{
  "n_kv_head": 3,
  "norm_place": "pre",
  "norm_eps": 1e-05,
  "lr_mult_o": 1.46,
  "beta1": 0.95,
  "final_lr_fraction": 0.0,
  "doc_mask": false,
  "train_tokens": 86620000
}
Each number is 500 + 40 x the weight over its row's rms, rounded and kept within 0 to 999. Layers, rows and columns count from 0. Numbers have three digits each. The size before them is the row's rms in percent of the matrix's.

# k: layer 9 attention key, 192x128, rms 0.0929, rows 82-127, columns 0-127
# q: layer 9 attention query, 192x128, rms 0.0951, rows 83-127, columns 0-127
# v: layer 9 attention value, 192x128, rms 0.121, rows 64-70, columns 0-127
# o: layer 9 attention output (transposed), 192x128, rms 0.167, rows 64-70, columns 0-127
k82 072:509483415431517471545478487449536560503537518531481548519524474438561582483491533494549564523489481564531507457482435489464492460557514474461546501533551499400523535500503575520555548478512502447460499450445477519463440436516506479504523482531513523558521481368528489500527519508554529487471450508577454484518532452544486554539506490488508500456423470494551528570538442440524493467469
q83 074:480516472501467478483543494494521508498545467552517555530523532573419538445615505446525559472515505501548522451471496458469545504493516399478431522476433431537489464572463505464479506466509515444437487498494536464541431539482529490488464493489518466517479508504465544457533510497512544491527521574477515548402486486418522474498500499564554519413540523468573459573465523530506498577453
k83 069:476499435477532449513474480477472490471560483536559528507533537515558558519479479511563499423463481581514516480501396483517518467548532489488558548498469502444494556543515576499537551499460508506486492459494499507417487410505503472507512519542550517574534503450493563526508487544532506514483445531533452429479519501506498542537483548445421527488425530556603525551473431500448575522449
q84 091:514475549506496536495441476549498431532424484466477498449518469458578458542434480562465495427474486573441491466509485585528449541521558510472469450486508560510518522522462482521536472571471478484568502420446473585503479478466481519487485493540446604547442448517509547444509530525475486468497492503495492525501521497599507428539474473502510461530476446498422538453498444454490507441501
k84 091:550417531460543520487467555523508471516484515452445498532465511461507539513483571483485509520441482499551426456528523562519500512391496535448507558431542509456499490481441490517575507584545461443538507508511503582554454453426471477459481512518492582526489478548531487462510467470539523524500485419518553487531491452509475431539551495610483522544441446523476462530509527540498458470480
q85 083:441519476533498477525517469450416486519481457489453491471450452470492459534433533486467512503478576616564508535522460581476475456539509474567461561516514516526464461583474496413563499453461545524541459483562554467460514561480556514541535507464491532502521449465466473468599520455535496487452523544525504552467561504515518552521490517492503500562504488487554525507479416550460532490452
k85 081:426467479424493571516483530507511542438494511548507567456547512527441496477507591504500459511424547500545511470524511539468520539462429418476582500475523555489517427541483527500554507459543458532527562393580460554522585487556481447523572465484498516459495424511515494489482471496509473483447518514556495494490551492542423542541482498450480531460490479506513487474470445552496527491534
q86 068:479429502519542462504498452499449486520448529521535411481521468471523445454381427507469471511483476558475477503498520463447470473537512504481495485474548530544480416492468495510487567523484487506558541544488547598487519487532499474470506535509533438497514416558519382446488511486498481566476491523511414540463533482558457459499411482535543481571488484522511526432512449502532570509505
k86 064:502503483493510589457475498515452533503521478475511542490487480467454483484474533493489567462537533485481558490513549441489471557481519485527495428408498408534533471497479440497513441444551507568472503477516460487547503525406530441508532584448415402425396506548489548502510439460539539487503528539495487531494536495497438461533565466491542533478561469525512526436448522486526478514524
q87 073:576474509459525566437398546471492482472466549485427479448514537550529503560440476521465421412501483507411476513503374476550524576490567574513533504527491481480514532498450509478553474528454465469514506467535497532429482489502420529441544508530483475512497452569516498480481502509462496423533494469498449473520475545464472490491436540527523535455474506568530533506530548524529493498509
k87 066:499477560616592495471394500450500496475475519503509455524517583569507469475508507467402442466515461441517512538459475537524532496446560555436469492471453521530506449478486461498528459533479523510528474521518500509528427541463480494504452461479489459472467495598465520455515550481501529544491493489407462530470465554477544482444528562568477488485534482527526519498517531522499410524574
q88 077:484396479452526500552493530552492445595482507481470479466519473487531492579499469452504523519496450530504478528505498456511473572570515446481521550497477523493483497507478448528547480588465474488500582568530468494450452452498516481576516498530497429518535380525496463433563491410502461520433526505542549563491523464507467500474474459500500534504546468548476533479581523477529534423515
k88 081:546450504460569426577484534512466533475474422494487524572531524462522424503453542478492597543531551517545510470510545565490508525505532448493504479409463488497488521470491435476494439516476432541570548497493517552483522523548504527552479442469500491540483537511527561463480450499551475576510495454471500524497522455502458519535484404524436510472566500514448483512503481565460384489494
q89 079:532519479479460491478475500530474558492492507444531507423438546539481552519404489476464559495534529513489482481527550483563446466469473465473438482514499514477525529549515579505531547533513467531504480515490574537516455545419526475462483446516495472412429522531517536542468518516416547592460514500457468555511485517518524464468499488498443480554486462500538524376447559519490581554444
k89 071:477518590474454587483473543550377537577472485455529537493478523514417490497501475505513499511514499515499443506490454464461592514478498494534414495552480464488508453574493476509470553497463457521517514504495486480584574496454470489508476537492470450392511514531554566474484506490473546513576607554519503499503457475452524483468515470498552506493498504462592565469496522537505477530492
q90 088:543480501448461461556583482551565385517529510457517480533554509492515501434514476503433389554491507495526497496529414559473523543573550463497563497489486517448476524460491475532469554508535487496516443534508501490508545528473484499441546523491474525575500521484499523450452536484467530426463551500477504509470496463545427528491504536461532518516460505574576548519567554562451524437459
k90 087:500521522540505422489510546467511455501490520487546576466477419445495411492510515428485520530478477489585568420466509484514467528560555493471502425497546476491489455451486488522506468474491536541417539488463467532518449504541490557503499511433525552574429525554426458461499476480493469550408546544541513515518443502524524490487487466583432517477512466519590458493539501447468516465498
q91 079:488477461585514479531519514490507510506473382435530484591429443484526461481491505564494477543493447572410473506514542436513469620531491537560486510472540439491520516447524438519535494488497497485544488485481494435532562523504479505430527485483536471468514558574441463571445491540449503498530502553510502506441460543493484529478558538523543491493530524536479507525562467443496483438544
k91 070:478556553545484547471516469500506461532510404494539472515470526460402379491513533471516461513519469437474498523489570494534487535576518534519496478450491502559531501499524417485434489499487459530495457466551486465545530492478539514494468495470518461441429464564429449501478445482424390460516513521460479528532497560432528448502496519479575518483549454456495471452493564495531523481540
q92 077:581472484512587539531420429509462451564504515494476440503473449519551417591388484514506480479523466574495433534494463531451469468484543525466572462482412479516504475485505484513525475540446505553512483491522483534517500505502447517487519491506512453544545427530556466503523493431504545490515514482504409427496550532530471478497474519518516494524526480578430544570530482492507533438533
k92 073:480569555562529536457472499482490477445515480526468481551461537518479493487485518503446517541545545450522545508478522529502473513449527535475498516416470464567469439502531439525532469472548531575563487536500466493596517571494480456483538533487549450496402479485474488477490486484546517545476449458490469492484556455624421470410532454517480507476459474534472435449533551536518487425523
q93 081:465515458513497510472568528482580541505411426446518487554488482549487526484489579601523490474526516530473529550490483515535494558519566522487472449457494510516581506526542497558493425486499509449509484466466514498558549505408385522433487514502431511506462584482547509540489499482503413477516509531516500488402475479529476499516442475453524488509518544502462499451510419504532460442491
k93 083:509501558462519552488470499530519449492494493501538472510477491538506459516467595464529524528483436527466481537473524550498509446529481517456555494474469517518528482554504422500539489537498484416469429432554518457489506439407431529541509519562511542500499558582428399471517482501477474424521522510499480502548457445430440442539505579494503524524543484439524437444502510531472584492523
q94 080:521453491572563564528519470467516438528522530517461451526525418527463482487558492599513519466514562509478501517521478525492557500479485568541588480474453551448512499493483430513458477497458530507531521495441459495528504430470457455472534493516497568498534495491549463544497537506470464512510468534568452538532561563491483498491486533494549469472414478523517528598589522403547419496522
k94 077:536526502574531545459529507462460397430529523520493422468507392492481489495473531535468462508581540510580557517499569450508488482465457535469484500444506526534497548498580489514454469503512486548496451531586458539460418477526480539497456508551484479547417526517458474505514492525479498497435496480465502519546553467453570455439502514463550527519493447481515475548527433437527533464463
q95 071:507452487567559561576481479533462489517509533449492504481523474575484497580496475561574477433561456493460493483466504521514514525471472547528494492465421528485520473439481453458446512514520497502525501467474477476488489498516461511454467519455442495474526461569555450598490445554485592483489516486501386462503510513508439431504516463537495481561487520540513502601559524480550450566548
k95 070:476581499542500525459525444511481416466543499482518479528518510574451489491507465452477444482561534466502534564471516458510466458451514560534464472467411462523441459496505444476488466527461494548515421623534463471563464581540492497500465531430493486470458551522466494468522476586495482516474538507426486544510535526497548470477567442504536522456541458511560437502460459474537505510454
q96 089:490563479498480406529534505475487582477568521456580513521410558529499552497498496465491518584583510494526508489502527471482450491520487477439492480496488490511478523475554549517509539468561498525474453543528584440547503574507524445462524434460509424455538582506481485556483511513486533520497571488469491511452432584491497583493562545493490463464551540496528499499488521577444541495467
k96 088:416600489465410542513479484450500537524471459502581485465449513471446451483501443526557479489549489461430546495452466483435480536602514445563493479572511490481527457535521495545451557416519476548515559498484463422566573533520550493520560504535503457461473555504505507525482502503480457510530541555564464461537494553510501526479552530451534501464524541457498528478511524466512537480514
q97 072:508505542532465494571538434534546413440495479501471583571570535384401489418523508470479442564463452482474465455534465514448557585499532523519473506539521503471530504500519450527491518497617519462502552570508450490497534498527527495520485491500504573514509542456509507455436539498558529452484506525463564520525463471498459502512523521507542507463457525489508461514531479479430495476454
k97 071:544446504497468399468568500503540544515460573467515542502503469390545498540509505444515521528493465503552500438565561506519461547583530487522560515466535522421523532445463545491526476505505587510457542504480456581454464511534519551476450496502467523555509522455517452505517558501539406493468465482489494502488488531551560506529492512501461485529443449514508501550560463395465521507459
q98 086:436512517478508484538476507499408447530461493536443527433527483430520448559427503515435536522386565526519523545538499593465443450539486489488473530533558582506437456512519522462515478479538541525508462490549496497427564537480510482522524547479464573579524443523502507438571504464527453551504530519479536513501506453567471472480515473479528494532473443519504501460511445507446489484438
k98 083:450435436347512507532494561545450529552417491504504540441526459488490513487487606458486486485425514506470475452520537534475439488493432481479568498457552543489498509506488466538514475496551498524504533492470452565542572494553504473537554513423492575531507500516475463497544428456519523522501531508557522493487574451537452510489522468527410485519487460487488466536493455512512481566491
q99 077:485542531487400459523501511502550532433519507515496590515424500491477521472579535471499511569569540441571512472504505493456477515463536455493504462518458433482507557577481492509447496422486539506502535525556529467517537501493579428571498417474557543527533558438496489480498467499499477436512512514455550510504465547483502505422579542453541524471556526473467468479491564544464437494500
k99 070:450477474489513494592519484481542536501457573561500537464448553438587508479493503560561497529532488474530447439469495488511485503558499461524494509566544464438570543434536591544492532521500489475467521408460474545460452482495528517477525475582535531585564504415536499493465548523516485525511515464581487496543481525504500601509466480474495474498463535436479528529503512512491545425482
q100 075:547493548415590553476462487520472558523455579506449441465505574516585490522409496501451446486498507492440547526545472554533511449498531569483520440526463522502501528479479479505450454501423479519527464470513476529504480494536455526506570532553434534501500444494522506581515451553530473514562513433544426443575493481544463492474493469544484546519486495470517509449466465543538535526550
k100 070:485473534562519552493491510483532491497524565486480455495543490520502515465451516539444530511517514423504503524488453486509428508441498502525421514520514546556491439534444463504525441544555546454534436528519518494616442533522492432487542495474432487413492573570483488565507511467467611438528505452517479503436497509540499496413543515561491449536539587452468485513503520512482463514503
q101 085:466532500491439518509546470543490534548565528468504511481508405485509547511455494482538549510501478543476501539466567482484525547530526497498502565540506507463447432483459471481483531457447537487473515539610589489554536500535518483553514528483530490544564509452531518455619476457515508449512512509526495500477510518406464524428538556460566535421558571437504462421505470537485464482506
k101 080:450507480428530525533461520455520593509453506472530539497527504485522506413478527479574571554518481454509439502468509493499424579581522443502528538471461494558479502481638475477416534501499409511537491501525510475475519518515559505495622472519535480515467458468451479487490464514451530508474529564552448573530478503516472521450555531473466547466525506480488474478476542502504505457525
q102 092:437461492448507540474411493499422542522447524502459478471505576545568486583456553410446465492508497497487501413513459577495528511470565533519480525481551566479481496564498525457533494527515503520532506451491472539411542432541479474553551520468488506546466421491512497449504541462600410498533510433520576527521495457492528515487479506478461471490509516548518494471454541521482520466511
k102 085:510452482447546489521470550498488617497470572529521487499555498509536519529480517480396472487526510543516467465500522547456489448401490532499476459533554514488557458520384515466548496493554498432559544532505510564493509502507519478555561424496507475522546497510549481477455504461546546529522480414518458392471519543570489475563510550496498444517527506470443529501541497507488434472518
q103 064:433478506591500470533548495523446526521500462555549508576543560425559473464607458423531582499506391460493457456421563468424539491466535445505402515478552494487509497496522476489508509484516516487433506499489531525500544460530545492511435449484468540480483501430484496497526506490514526500530522540470512531451503547453503518502552535498547488445543500467526480494558518539522478579543
k103 064:484475434433507440552491493472536550518513520476514495516514474446526555497484502515590532479521452501452515467523409478507509515516559535533499547489568535450563552533509524490506569490477455480530465448485530502522481487524578520489588503521529491510504470394532493507554507531596478490497416510557442421554537530516516456577484493503566479487464483519522524556490464398566555467496
q104 079:573487506461501582454436459480530503454489554462480479545509500597515574398481519501464482505597454491389518532476481471511526555483541542507526456515448435514549489457478504495465538535495360544519526514558545540474481508551441494446483557528532440436488509486499516499480476488466540497500451476563486493534459490483488511464460485491485532449577496512541520450497560501535486507510
k104 078:535543587602592529414477490481524521511548522479465518564567535521547468488512519450476527541604465481487477538465490434529502526458535470486422436548423461503487454495525478478478545495517511544451450509487528450534462529466438466463465471518483443470479542526467530556461506500495523507571533536426481494498413518485527530412524492508520531492577549528507544489459553488477508494518
q105 072:553476492419553525546464478492505504581458506534496473421501420502514474553405492534484466491497565564477481600546433479522406546535489509443552467466486469489482507508499477473534457516437508526476491519525493525409502494506460477523572517516482452537551475528500451511512468462545406437568482452527468481481522541502393570498485531468517488513506443544484532514491519462518528448476
k105 066:480487509474525551522484544499509500493433476537506485493498540493489368508435533519414505517481565474523515499497524518468444521471485467505506510424426489575550457450530439524479441512539516548531525465527483431558562577522523521540463456481456472468459543549451532471454466408498508515472480483481554536500491463487445553416545505506478468519579469466459441499538566575470475483538
q106 089:587476499547445563468526486518561582492508470512483472501502521511480552470469485489542439458557475500447465444551493471445440582463496539509542562476506442530528494523495491562501484551528474520469562468496449506544483466551516456455430474512482472392526533500481481594453574469454509510612494559516513445511479571463501501546557494428446506496511485516476504528498523431527478513494
k106 092:549556533580468502477532478513522526521531525488455478508476549422467475553449459494475504465588534541528534608543500468527514486482540503521446486462457547457552516496519447475522527516492453470442544511506471443565458478489514528527405466530440502417561498445493480541510548512480493539548485499449439459517473510521595438502569548485589533443492515452499537488527541491474548438513
q107 074:544494504476539517474426475485484505527474406476471530539503478553491524474446590508446465497548453558440550520538523460501486569478419506491525471418499484520531502469470484519522464567465377482512537489519445496511464525535506523490515537543519424498463513513442533581414481521473497542562494464550507526502446505502492551551511537536418510568543467560507505525502485402465544485476
k107 067:497533571532516504428524503524472434527504445504445512553518569514491366537520487492434454514511493504521499560464503511530497551494482526545438455507454539534508534531484469441486503524485512523474523520556472466522568518514505472468447528502466439460520524563483519546431401470428417472526536513390520495421455530448498461520514503536513482562563539522487497474514581544462525503511
q108 090:483463518570511463470538501437491506487458455467495433627477507470464518461461446513474501535541527544486504545468569463503504557486534458479483472443539524524500519463479523549479545497512472552503476490491579547557504531483514438414464564555509450545479458520539520532500537483425493547489520569527446573417524536518518546523472554484522477545539459522555585539586452467477515480469
k108 087:467514551477512526454493522452456446507534448517516481505491483551466484458545526523547502507547480515477567540437543524494553566529484503466505444474521504520574491517578397479478516433553498598464482420572464514537514504426544450519568526543494439437461482554445490517510447477497467477528499588526475459521483456459513453572561510538523548501503438487546497502435517472483561483530
q109 075:565454495509553508534446499499416478526451511465475432450523471507537498538409495517426481470499504517431535541525504505467469502454517523503535475453501520490521468417500466417509484567503443540545476509467466552444475486573417415489587575489500483484471431549467493522498509526466440498503498440552496565502500523538441493540460472488478442499512472592512530541545512439483528441465
k109 071:496535546460515542441489544528454444487488484471514463483540477512425440545493480486445457495541542467445529505486575466544502575401514519535456432439455471540526453487520405466471498488537503534538524552503509473571532588536505488530501502480453468486421551583517517466429464442477456513547557484411542483466531548481530461458560509536523483483589479515474476511519529500501477497486
q110 064:456528529480397450488520499478522534514526570506479537574510601454480564515617519477584538477501501467530489431405485476505552460499550482453409494548498522470481512544511495529492482411513530507457484511526549482505484527447476506515387448519483532552500520434522538447537502512510542434503500554459501511441470496495499487462514505507555547436510541490498524477476484562509432493503
k110 068:482442469461511473524477477434500544491482544530502521521520522529603602479515531515554545513489479525520507447489406523474493464556506507493554569555559537412495539491478556579540536500509520444500477448464508521468462452510482490545569469556514564547524488447519478553564541546575553492496415484595465478527516452519473551544532516516486505470431462518527522558502462486521488471495
q111 079:554474513509530524530471443536525546533491525420467495532424543536513535503407543563516504474563544554408524548527487543476501481513436527514497466473480514503535464534487464530495470557474451596519452508484502534542421544498410502458516562572497534519501528547508482572487473461439502593572582559506467460532533515588448484508489467511496512538527496497528509496494464498463465497451
k111 077:448472564573535528467474502547439525498534469481507494500543517540493425523494581503515534549528544502477503544506472446498469497437482476486435508471475516500496479580482450553488509515583503501468490473581431454582497445485436450551542548511468534484467535544427487560554468553441495491561557496444494468515496418528502495447612481512481536522535481491567444475495523540447522492487
q112 074:468497526511570555464439543483432526545423470542487503501596535549577494543449472457495447438532417469464475459493524491552579507500523510475477520458486530450542455449425455481528554566479482504536489455518494538476483450515492572512434547486509554449432462536532524481470506567580471468513515512512447547457545477543491499541439472508478488524471514483529529476513497429573511507550
k112 074:535443457538562496430509511524490446521527501452471528593590453621476505525452508473461495490545511496526471558488467532496510470373541594523455483480459514480447514502451528430564480497472498434552469476548549519536481484475488473525456559493480488440517530552540506493483510443507541479504475450400478479449518540527479439523513530528531565524535487533440533481470488461509482494513
q113 075:474514419475456492501565511498506497537480434604460481536485491539439463486528523510525480540506537531507506530546425474472490452550496503491518545520494487485542507532523555480554481483528508422452438499556482438564521419467482490530482487493461453532505488475515521516472537489545455391558469529471448509407513444580417553478516495444560517507504526502492444509566603454512451472511
k113 078:493439471426518497524514526521551480512567475564458520479439519586540448568528566471458472476512520554517577507495454519457491433555478478465556504485516513491528527492514479541544498551449463419489553394469500564443484463552473529509496509500511555507561559489424475491503470483539503513483465559463471538512509454531453503474434554444474487569488495442575446540573515477516548491496
q114 072:515491547573474448540523491497535499451487529548534572535532606495463511455589502482515490490484444534520492449462510456565559467576534509499425533529480530486551504484506548444478487475506467461547524480445566500529442466451514470453426461487502567503504503431446558502472490524528535442474446574452536526515514504546531498512525439496495540497455479412487447472536440548507456586499
k114 065:494432430521506456509485482456529481469524500461491501577503566531552624504478551482564509447480468499533466459496404493537521525501463469497543559534586508428517513465442562490523547504495507459473500475441521527474478422473481495484518456515460587498514499457513506520530522607546535438487437496545529484535543477507519489520474485463532488501460490507533583520564409417489520512496
q115 074:514419517551513558475479554453510516518497543477507457469502428552514486627477497500480456442519572453550518449549538495516497524526501501521511518501481493435480510505437466520512429563448481465480486427475491541494448410467464413515473508487497553529526480494498519528504495494497449487502538504533477585491543549498506452447528500485529454501442516565473463561515501383544408476564
k115 073:535487485521563477516496603426428421432513496519476497503526452523470538563468540536514454485521587536502501549505511528473455438441461540449459528480452512521547527465569503487448474512474428448544520506534498502564432464489484488539445496545542545580572540544507484499467484516453530550500490435426475556470536506497500447566534465512467516541534480439474456522551441526495502457487
q116 074:489463474576532543450444493522463486480460506499477428501436515525501561492526541578535512454476447538425419484479464495527537487497541612553498539560529506510461473477505509529518435465462550482490541446537493531476562525527470503432485531532548526514464469585529469533570499514468470529540497568506458548549458565420431421492478476534501485478507526478523539535532520463549440549526
k116 077:496499514534516568472499461503470518481450516481558433508495545516516540423532525488499468422557446430459528558516547494536481494505535533458507510450521564554526504555582472521427455514532489518544438558548518513515507484488480491555520469504540479402467444569474444476511447567527543426519486534463405473534498499463536510455505595523566558458524472489543488467451517494553492525547
q117 077:518468541445518547508492443509516496438471590463477521501532493541560496473398409472522502532563480509527472482523455584462549520499539502537480485514488491472548442500479488450465566460487551504521520536526562532525513477488530506541485467511521495466523468424514464428508530460579486452431545558500481489516570469527561490391440450500571588499476527482486527446464483568505503486465
k117 077:503463555562513539509474559477517560484527536530474560526624500454492539428477598482516557603534512501567488474491522481475495492415520474447493513529497430495485419510496515507564427493479530500439522508513486576468448513430468461510544568494496447483478494496530531511515555482587521533482471449515497531526518538557510535488530487467466535481495500461548511420505481469459484440570
q118 083:474448506483540557526465494571494530523456567509444437429489495498582454614510453483473528465495535496463473516490502598507483477452546480486529507507465530468488511520453453492525487568438549510512515511460408557425523455562492510564512484562490598494488447495582471473561519471505453495453516445525475498530525526509477535534406478459475473523470479497446543519446496537532530530525
k118 082:517460510472532507559466464461528546473467563497498488482517463466481560502464486518451559552529560519538490494536515516502523470411521522505425490429509509438514458539433552482564449495593524476571526505520460513487486524524517519505488458542502535540507518456610524438520591431562548532435482404469541491500520455530503496516522462573511443498509530555425492540476488532553454458487
q119 076:473508493487496498511534519523501532500516515489423487531510572538490563429503511472482521475516463450550500523436457484489562525468499520558466474563517450561597523494513495509491530512446486469476463425541507483525509534544522455489467531480429489519460556475443566510499509537522496485504518566509473499548496474500528511433469513392447559513459500447603494485539499613498496649496
k119 079:445523511517497455559528522488549486493494516480475547479540547568480473436519554419495530481486427484464579488471446391489541510486508502501510513577512543463484429537523473443567465487449468542433443506513480496459503525513476481545557447520546518490505576508468513507560472508454529467545526584487454510484455542485567421489414488534452493511549536508550492493484508484474568584553
q120 078:501477488496472464515466523454536504533490512467503483500484519565483575564501538509539547474524509555439467477483518532440655439518440486544463573480519547481520546483450485549563474506521509418487496540494534512516393575517423490507506496584548471446523516531529582501492476476437459480484505462481513494522438497456456536497456474535526515502537503480570433545507459523496515563451
k120 074:496416528501496409498440462459444450507529459535520535564548515526516474477534477436465520519489513559483536534502435492562518475494460478511490539543447546505509539623494500457518510484458516410554525523605491477429524412473454465520519516494467498579499467544542506473515584510528503510509515484438437572493474495504509535526504510527477464537486446570580533550496464528476507547501
q121 092:461470528528536545470374539554444495527419529511470463453565552517530489520520504502451513479429556483449535522460504497566483484413512517531508485476475469500503505495518446449539465491468465472521482457501451524429463532525491504530551557508429574561482454556533563516509546590448463482497534491480453526504513539539429478521490487539499428551455439478490543582530502452494556532498
k121 090:477457514435518505477417516474526434443493540469476472503518466531442525496490458506505461452499466425503534465549489540514499462451483620474453499456506549472537526465502530483529496525526531494539476537505472531568496524569501533516447486477496552490480564472570558469426478450483514471519501461443536462429517525477526465431516519543499462554542487556458476611430442551470463576441
q122 081:494505513469545547507512475507496633504473487560471515443515452468533498495470413538454551455449566523435486569511509496500478527461511525461542509426486534476588474477457501543475504515465528513504515496482407575466522482589531484508485534530464504529543503443484448584568495452484419519524538568578508464541509508518513538526493489465484514532440434440484532445488439507521541534493
k122 078:462436480448510571562537536492500531510514504524523466493581499408482458445446578520465569473516546541509507518512481515509494507464457477487463505458510542509508453475518413472563544485596523535483442497577463468511506493543536532491508539636457529475543519434516525566525528415492583497542514506492519515518503441438535449485541515506491443524543542490435500470466536491501544498529
q123 080:548491469443458559496499515497518487498539474483450513466440468482458504475448482512477447514558539472531564493538478461540423574444441523566544494477495402490522557524527475547464506530430491510507539554495424446555467551564543544502523533535499436474545552520460568525495517534492500477510505488533475447523480530431482546477597546498405526544513524528551511543439555496458540518457
k123 076:476579587586472514489537487475503496521503528481495525466439594484462352466521442530496454540509524503521553533560519481526520526511493482529466471563455483561477510502525479424498430530456520540437530521544492510489502565501519519485437488472488489466539521509474532521459488419425483559482560543415538524430433576446536499473454503503506502481474525506504493473487560549464487496478
q124 064:438540471532425463519527507482475515411545516529475584490530523493520522441555524490515578557503474366562471426491568485453529479474535476501491527515531478484559524520510529459461499465547565500429502572500480496528468427509571530488450484490473565534494519455503541451525571527521576463517488568510534537497491479460548493451576486502531508489544524469521474490505553536476425532480
k124 064:469490431425509424588495508473515539541498552498473549489499490466586599463500518557569486482511449521504473465503441515501486434512496470472509524523554506416456550470516532474518568532479510454500460508437496523475434473531497485496516484522549546584554480395550487517544509527553504468514475518517482445513538516529538543504449515460488473481405502498554500551560436409513493502456
q125 081:481477444479495555444513505503491510563495531540461462454555485562478547500455461547455420481483484486587490431481531530465519535538600456490594519489459578546484441456446526486473504516515552448504502523450527592511496474536558455441483555496511457550505442528494516510508549514554496447457499584520444591481434539484496462534471525504476468520514525540531542494546505441531514471472
k125 079:448524422434499495450518549431467480502533494500525461472459447527477565439477504525452471433522470505606523550482546457487431500472557506460515440453512490538455472452566450417555481429537501494482531556463495516491523504528487541483498507516523454542464535542524461482445421490526620463512496517505455483456548531481521452529540544484500558407486499466505433471506480450456495507500
q126 063:556463502516561511499441485510447470502420462506485506470400457488533449551417544546481483449483477501454475514540545530549472516478425528495501453470497544566521504453497531506497446524458472517550525500445468526464520574516534483487611518489515522505481486537525454605512466524494439545559481422547444496551457555560478488508538506546435463551513462537440532517483471440476543517534
k126 062:481512565476448599484541481542463461539428498502505427480460546466450456501485476519441438463494497414463454533517588522489470567439479507549442465476502513589522492523512450452431464514511518508525501563540512450593550570486554494475491521492501452420437531553474475495453459503460471453510546497435541482478509543460486498493528454514542475531490503451478459443457537555515500498525
q127 074:500424493540481548497507552500433370508485497479445499465540459534512465505475478540527493463492477522529497423522554493553502554523485577553514493503550455481556529459514542469455452552433481489469563501421498543471482465466521538475523510490538528532458464564476523465462467545566530473554411508496476571531563504493496477426497426571450493550515461505495501520470561428501510561521
k127 075:554535507515500546522524526506476443527502479472414475499523537499536518472469505507436442508498523472502474516532502527521516479406508520513475552440477427529521571439505496380417440545417524457479500582488544559450473521461452485474453477434536450455516492539481521478493414523530518480499482535457604514506490541474542490468416446508494538508499432506564475470550516500497463538458
v64 063:500518468548479491539504529466554531516530587442564487477458528545544466504496500543505508492503510511474458461482486519462582575564483460552501522574501504511488530569495543534472494457464497462550497420550477452448488498548528513499475439442546483522589521505631535542505451514505485564462528500466462513467470543438536504450476510555476510534468457505520490618455568506511430501533
o64 064:500531510507484551510560490490475514527485505547528437520506447474543561499462481485522530506533546562584496567546471442537490421433460471462480570494475507500478552458509567451467481503480482473518492606476462463562508542451483520523560437511545400379586509481443456582467515470549520526471477482533538482560517511521482508507483491457549476533515495442493445523468494530538510545527
v65 061:491498574435483509510566429517459538501436518543505587504546540559425515485474555532475552480482546502442546492511440553485492473420513479535535564554427465550440501527487545492538547519517487534565475547492513498507537518511548498534522545457447489484483502459496435463531551551480511499520561432548560476496466422497508489457541395500484513473396531471546496479488522466525532496532
o65 057:561468508476515422480447528560534467449541521504518533466488496461467545521516532494605466512502533429504516435502547428530493503514435495530475453553476472476496551503508478556462488495469413478482513469537577500502412488515537519495472501554575588607454527524423540591486521474460471507511506534477512554502447506496443482576557540483496485485507416471489504499480444510488446475510
v66 074:540502508459472524501541485519527562444467468470584553430542543510514504540503485505460516548483560466478555471552421397522541453508540488479503447492512564540484482558440460529509572533516426542487507526542546506463549505531492519461574569461455504488520485453527514509555448530471427531450447449529452508502499525530517533510573488534415507469488488484427456494414480464512520534560
o66 073:550498512460524396448429499425504458435516481505459413536499495481446508445499531489498402548579490515489512459511560414524524496532512542545505513486474466456533569487519534545505480534568514472496520544482536488531430501476426481500481522566573496565471556579482529502497506465490460469534447547489536597483478543523459508539481440498557497448507497494513549516492465480534451456549
v67 072:472491461547445457487454497556440511476510441513468507505444478483541448542485500507455471519462448496499462521554514543514479477536531516550530514508529487495460483425533482469536440499522515480565563470455517527508442470478484502533437526505422480533564461539434534504479487506513536504485471536443501473578555560533487456595477485465583446522556566581539412479548490526534497403424
o67 068:476494466447555568542546534529512518534545440483473485491526491537489537446505513496492528426482461565461472539435495558424461530466575545446556455509521485501553425524510485519518508527457572540456479536492477540497544565558497504483502509500468580456425422486526459467495481544525548475541502432476503471430446420473513442477529541523479498512483528558451577503476579543465529488542
v68 073:436439532525436534451479482525490438504569486499503480465512473522514535506500504481530509416484455515535570470483578572457551564540506525516506407512549419422512544486529516480445469501514468474483449531442535499496554522498477552443483494574506530498486503542485459487492546597506470419534505447511539550419451401505525488468471578474514498523510509549533501477540436502495452536501
o68 070:451507539533455571547510471535463531471467506549528501516505540515484511433492498525533524522426437503525399573506499506473513475501527509433534493505451543554478448510446455493525518442471549482524505455468457503509427448486525544526545466422476513355464512477524512448453519544499591501443534512567487464544472601492560478487547472483474556475543522512558481505542524461456514509504
v69 062:536540484507481505476539451494561557523486485546552457506465516464502549526502473498493541402575578462501497595509471505508533541524439541451507448524542479518599546494467531545487493473483471464445559449525504436493529511549522527503504525471565488539532493519586622533411506569454536515556486514485476462477480466555517560428450506486523510474500498421489548515456483532471484509500
o69 059:497526533514547443445577520477427408547560522548436446468576500513584465489458493510456535529477470472502534473520499433487514435495530474482528475492452530467438567488539504496494497521467486507546521490515503483475479448424504515464578474505470428546589566407483454582518465553537471464486478462521454497540504534507534504525471465485533551541521515505479411511465497497571457513539
v70 068:499449534496502435495491483474474466543452462479500517518496526502494524499468520474459540458530499459483491491513544488422471454462444499441545473508530479460558508433497532437473547564554560463424519554448521493580473489486490528464511526508530489472557469633404462468446573486554458529523467552519515532429542474496490547520471561534478512557530534465473545473602500575528522472479
o70 065:532537492471501535551500525442458518510536459560525520528482501451503504476451419524464501494400456487501457570491503558515444552536551502502519525486539520494481531523475485500539480491504513544566501398528481619463523500524539524551507542469464526425417491445510527446484484553541551498457606537491415452565522526495503464488527460488441568493518532565468515471512508429504449483515